config = dict(
    d_model=512,
    rope_base=10000.0,
    init_std_o=0.0,
    schedule='wsd',
    train_tokens=829600000,
)
Each number is 200 + 20 x the weight over its row's rms, rounded and kept within 0 to 999. Layers, rows and columns count from 0. The size before them is the row's rms in percent of the matrix's.

# k: layer 9 attention key, 512x512, rms 0.0647, rows 173-192, columns 416-447
# q: layer 9 attention query, 512x512, rms 0.0631, rows 174-193, columns 416-447
k173,099,205,217,192,197,222,211,185,219,197,195,203,210,226,183,218,218,210,212,229,220,197,205,172,179,191,197,203,157,214,221,187,191
q174,110,198,219,239,192,204,237,197,208,201,200,169,207,243,212,166,196,177,218,183,236,211,190,203,193,228,225,175,207,223,194,182,164
k174,110,201,168,186,210,182,223,179,230,235,205,178,222,242,192,232,186,194,194,234,199,199,212,189,232,227,210,215,201,172,199,201,166
q175,108,203,176,211,223,175,184,223,221,204,209,196,199,172,185,221,195,213,184,192,171,221,212,173,210,216,222,193,212,181,207,186,195
k175,101,204,222,226,195,189,207,187,190,236,200,173,224,186,186,202,187,175,160,191,228,189,209,167,227,211,213,186,265,205,185,152,219
q176,101,225,176,183,224,216,201,175,173,203,209,209,198,207,215,183,236,218,204,207,190,194,215,213,196,203,179,182,228,203,211,214,186
k176,105,209,225,231,215,213,197,212,226,223,183,175,183,198,226,176,178,205,182,222,205,222,192,236,144,204,200,200,198,184,204,196,209
q177,106,215,186,142,208,205,186,220,210,195,170,225,179,209,203,194,163,237,185,219,196,200,197,218,187,194,203,189,191,219,192,204,226
k177,108,191,200,184,204,215,171,224,171,218,205,181,190,211,243,199,194,215,191,176,167,216,208,222,223,212,151,196,192,193,193,155,213
q178,105,208,250,201,215,203,165,208,206,221,194,185,207,243,196,215,203,219,185,195,172,205,231,210,199,203,194,177,220,196,188,199,188
k178,106,208,250,190,185,196,186,225,199,202,212,198,215,171,191,213,196,240,178,190,228,213,199,191,230,202,217,199,186,156,184,145,175
q179,101,216,205,196,167,200,200,174,201,224,175,166,205,214,193,165,223,213,236,222,186,196,213,214,171,181,190,213,162,218,200,230,172
k179,102,168,205,208,226,179,219,185,209,182,213,206,198,220,222,211,201,216,220,213,206,217,189,170,211,227,183,198,210,189,222,222,209
q180,104,239,211,207,240,182,221,182,214,184,190,205,188,225,217,170,222,207,225,170,216,210,185,189,175,209,216,239,237,121,195,231,196
k180,099,212,205,157,189,189,206,219,207,180,171,189,218,225,189,206,192,253,199,183,232,183,189,204,166,204,209,218,162,215,227,214,192
q181,106,150,174,213,188,218,205,155,182,212,209,199,224,189,180,243,178,162,178,202,183,197,210,221,196,209,208,190,162,233,156,210,214
k181,107,209,214,184,205,198,159,207,141,182,173,183,206,214,167,192,207,214,181,215,186,195,183,176,190,236,206,194,194,213,212,199,216
q182,106,198,209,235,191,168,187,223,181,180,193,160,199,205,196,226,181,183,216,186,211,168,200,190,202,197,167,200,244,220,179,205,206
k182,106,205,225,203,215,212,208,192,220,180,219,186,233,219,186,188,172,194,205,205,193,185,190,186,197,212,229,185,208,206,166,195,185
q183,106,200,191,194,204,180,235,212,203,203,248,209,227,235,161,167,215,202,217,166,203,220,205,226,203,204,190,189,229,193,205,149,204
k183,111,221,192,209,195,208,208,229,212,195,203,186,213,194,202,183,207,193,185,246,242,213,210,198,223,194,229,176,221,188,233,204,171
q184,104,207,211,181,189,193,233,231,237,178,218,178,205,155,179,189,213,177,179,213,170,198,197,181,201,202,200,208,216,183,197,204,183
k184,107,209,214,164,230,224,213,196,214,258,227,213,196,209,219,158,206,213,194,221,224,185,202,224,189,167,166,203,209,182,212,194,182
q185,112,154,197,211,184,190,174,215,178,229,222,197,180,236,193,232,186,156,168,221,203,201,184,172,240,223,163,164,219,218,194,173,209
k185,110,205,206,210,188,197,203,191,198,201,191,219,155,180,182,226,176,196,177,191,200,183,183,175,199,211,175,202,237,194,213,188,166
q186,112,190,176,149,212,228,243,184,190,204,201,197,169,199,204,176,194,177,167,181,207,224,192,187,174,163,185,169,183,176,188,204,197
k186,109,214,193,217,221,231,182,180,201,219,207,163,223,202,181,181,220,175,180,171,205,183,184,193,190,215,182,226,179,227,169,199,178
q187,108,200,169,176,176,191,198,240,166,200,204,205,190,179,217,199,185,185,210,196,186,200,202,192,216,171,205,217,224,194,251,179,176
k187,112,148,201,193,202,189,145,230,163,201,193,164,190,240,226,190,207,204,202,199,192,199,209,193,209,202,233,240,171,201,225,179,195
q188,110,173,211,232,207,223,211,184,220,172,213,174,227,188,190,220,215,201,208,215,195,227,181,180,221,208,202,214,213,209,210,195,207
k188,109,230,200,212,184,220,229,214,186,211,207,210,217,216,193,200,202,210,205,205,193,169,222,222,227,202,186,192,215,239,214,206,222
q189,109,205,231,208,167,209,189,206,174,172,212,195,210,224,217,200,208,207,193,195,193,236,188,210,200,225,211,214,190,247,223,200,236
k189,109,193,212,215,192,153,191,203,220,170,192,197,212,218,179,214,175,193,199,220,205,252,177,212,217,184,190,178,208,197,195,179,200
q190,112,189,207,219,210,160,193,184,201,218,194,220,196,219,203,225,196,200,223,204,206,201,187,206,210,205,178,217,191,225,215,208,222
k190,108,161,215,191,248,202,151,206,189,175,200,176,140,189,206,202,188,204,229,193,200,237,188,201,224,205,249,191,192,178,210,173,205
q191,108,252,180,214,182,179,206,163,207,208,201,167,216,204,171,203,182,156,216,168,197,217,232,168,212,209,231,194,176,190,228,177,178
k191,105,247,189,217,190,208,206,204,231,185,202,203,197,206,184,203,182,190,211,254,214,208,194,200,198,217,167,189,183,164,195,225,230
q192,107,213,195,244,219,179,175,187,166,189,201,237,197,191,217,231,218,180,193,189,187,236,192,203,179,211,202,225,215,191,223,180,133
k192,103,190,203,224,242,225,181,210,211,218,222,185,219,197,231,250,196,191,185,160,186,191,203,170,194,201,198,193,189,192,163,189,231
q193,108,162,196,185,199,238,178,214,181,222,191,208,207,196,203,252,204,163,185,194,196,184,194,202,226,199,166,183,194,219,233,191,205